python train.py --d_model=128 --d_mlp=320 --norm_place="pre" --positions="rope" --rope_fraction=1.0 --parallel_block=false --init_std_up=0.0573 --optimizer="soap_variant" --beta2=0.99 --grad_clip=1.0 --schedule="wsd" --decay_shape="linear" --dataset="wikipedia_en"
Each number is 128 + 24 x the weight over its row's rms, rounded and kept within 0 to 255. Layers, rows and columns count from 0. Numbers have three digits each. The size before them is the row's rms in percent of the matrix's.

# layer 7 MLP down, 128x320, rms 0.151, rows 0-34, columns 80-159
099:172159085124151125113166135122095135102093140159109171114099140157138143144147140136124120113126164137134180143127139130096151136203144143150084137127140116140159102114149176132143112121094099099119139137148104103144156130156104110177105141
096:089195101105163125166124151135166139141159090094146183127126092132114114148129131094122120142112107134130104127178135136121136137132123136125100110131119137105120145094124116144101097137131096124133138145141161136093133194140127130157078110
105:151127134086101142111111132114148143145139120119143114098102116135127111124125113138144129112119098084081148138102136123117146112117111153096090123139096134125118106160143117113104140149156125105117155142125076099117106114143109112112138162
099:118116095131161145109141139122125177117133104118161115106132158119137168111121145201122140118149131109167173185168118130153137161104099054150109156117074102102151084138094104105104114127112138115113103129133132115129151131121100095113141112
100:094154127132120104140129104169150120093094121125116135147139165121178163120130115141090111133124108146136161108148108155140116153136141119108143140137127141141143099158137102122088109177168130151103129114135068069144108140123158105144156141
103:166112127132105153139146121084099120132119120112165154145135122146127122100157154141142139101131172141129096154179137108148106093144124154109140138156097146168089140123095119109171111136168145088159132141088134135143108130124124133128091127
103:107144123117146110144138157136085156063139150143106134119170101108116129126155111135148122135131145149141106124096139091141133113115150136107162147129106142184146093127114118115147128103167101126164144160101102162123100131130126098124128125
094:169165128083079146115120128119105132058087167202165147110139117126117082122142168136114130102172128154095160100116115141117134125113119114142134098121151119076165125140118111152119120132200150140125138102087114136132083152087122154131131147
099:123142135118140148093154106131134134101099085127152144158120131142093161145091109106157145132140110117131122110158119164114113147116129085129120159146103115118107089107073147141115139080160127166184144135127135171136160105131108150094147099
102:135108124125140109153107113142131106134116175139145140122167125165106134130112145134142130089147113115155137168143111146148102136116105105162113097189175107110118134146087102108171113120118150167132101095123095136103158093170093158105174111
101:106125129135053153148130128110138108114170144128101117116138120096099134130110144110108137103107148144148123131158140115082136146096143141151170137158141145149132111132138108122113113150164110114123191122125082114103133131159109202090103141
113:148133156107107125142091157134115097124113122101169090107112113121157162093138139133157136109112166157152126096107131112129127165138120179103144127093112094199177154129106145151136135122140174172124108076120132143126112126134142138179115140
102:156140144164165121130125134183143085120136137125109096121142138173176110137108162142125175103112142149089120130141091119137147109153107101091116142140129148127129125105128115145144158135163115130134156158148118129128145136169112092180122111
101:164140119111119120138099095097117153139210091095123126126130114120125123115132122152128112127088124096105170102107129155126131145148165138107157080143088132117163142122124109121103139165065128146154137130129065137131146150142138135066154137
096:110133135120118128112115136116184106112067135139158123135140111105130144138102124121133182099150121133143151114174174133184150091091128156100116139094112096122092149100091119118142107112122136142135134134146102115154179127134106119099105088
101:159148119097155100155152150113130146162133095143123124078090137146125161135136104152083129190122130155163130126111077132117119110140128125119123130087139134095147171125106136076130159125106135114088121139149148151126105102096149121101134181
097:094138189139104131115117128125138130061124169134086117114134167109120140125122100122128117140119129168151142139163132156110137121126094148078130137107127158129152071117168181185149133132197155108151151138136158109145118118127156115139128118
098:116153144122138185128106163115142139154116107149131157139154164125113127115128133134110104134139141136120159163120121079139106112119112125124136124177110115105118123158143138129192105135124121144119108204113108136137096124159137168147144113
106:152149131089118101114133126181109116106105089184106142103136135072148133102106123131130114133116122134091146111149134164137154120099171129152149141158134120122125123125112160131119081132169172117180153132126129119125116138168142122146109111
099:182103105130136146156115159133118119108125130111093124139157119113174158134150113121138150162087146153125112139113115111133114113064140133096167141136106095148150109133134127137133138108116154097169135156133108124136112096113103148162091123
101:160099115121125097162130151131144119131077135130162135142088174150118132110103117112176103124132121140113140173110144139133154114132135166106147126171150091151130085106154137101144149145138164088134119171118136103075122148170140124127167134
108:094124133139154104128156153114154110156115158144175156117124123140135168122153126142122149072167141135139124167166165070111140139108116138131118110109109124132131100079116128102121118137169146155129147145166124148115127100152124136132133148
099:170110137058141135142127120150122152057107157121153144127100140144094127097099160132149116137118136162107149145104107125133173090085087123068111103117095093123141119113077107128152118153106141142136107140094121148128106144160111126119091126
101:127141073147198123116151137168062113141142108109104117139153131137173142141084165111177122130163091112118126143139129114153137168127134166137164115116156081121111133175085120141093108152137152135125122131099097109107135124120126142131135079
090:126138115099134102136122145127156132163148149117168114168137042097146118156056135121173180149113149125151128140161110137154121086134142151128167109186132082130152107134139154140164173134162119137136102094125126107140096107149138165117114152
097:133133140143109120149090097153144104120172142117159109063138155119121099134109123134148129135142178187156173192142080135102122124124146101140124090142115119153063141129168134089149120156134119154130113157106131188129130123104126170075189138
097:129171093126115135129172161123123137141163143087139171162179157141134082105159162120114127122095146098140186121175103136140115114114128157098130133156122124160135137115121076093131112115123075153107142115101132181109098170131098144092087142
096:131125154144099109117118103161151105082124130114081125139139114158094111116113144136168160179161075086140151141156070131133140098093108145135173159112142124113150146206147118139158080147123137111126170073133183109100081102107131194102153147
099:163113117105159075167137133152117103132136119114144132124115134124146137173141146124134104117132126094153122134075115169128148129124113117182090084122145135118138115106149083143173133135124140139138119114144140147151093116170117151118160083
103:141116098084088141114117148127131145151171151134095120092079139161175140114118126127139119123128131109107143138124119120163114091098131090101115174106114114156156141171139106137080111133155071101127167123080105160164144108114143142123124120
100:154161175128122145132099111111083165191160133131097191108105115139175136146145113114128131100115141125138140135122110094171134169134153134152132098130184091127124150150114142179151095107149139112136085101125146132149142155114147144159133113
105:116142136127106098167111159149136112125141124143196125111171110131120170148135141110108173083112141140113113099154144123167122149128139143113107135149125126114131162139086157117116140109114103144112111145159083126134193081122102129108121083
095:162103148131150112163196103122105133154156132156129167133135119091104123149165159118142129167127125173172155087141119118151144142139146144106104130135112136163116127134150122126126101114130129131146152139126128120143136162129115111108124127
098:123110142095205147117138133108118129144065120153145147145135155153139093118155137117128090114110130106140100108115128154115117152115133147142059140143138128119125120113097102086133120134134139140166121129098139100103143128153103121122156144
104:138122161116087147113116137146153098120145106126114095125150148139168172123143147110113144105077125135104110145088158119127164134136141119108163134142106115106150140107116139139135184120135123164144139138144177144087153154147103139152166130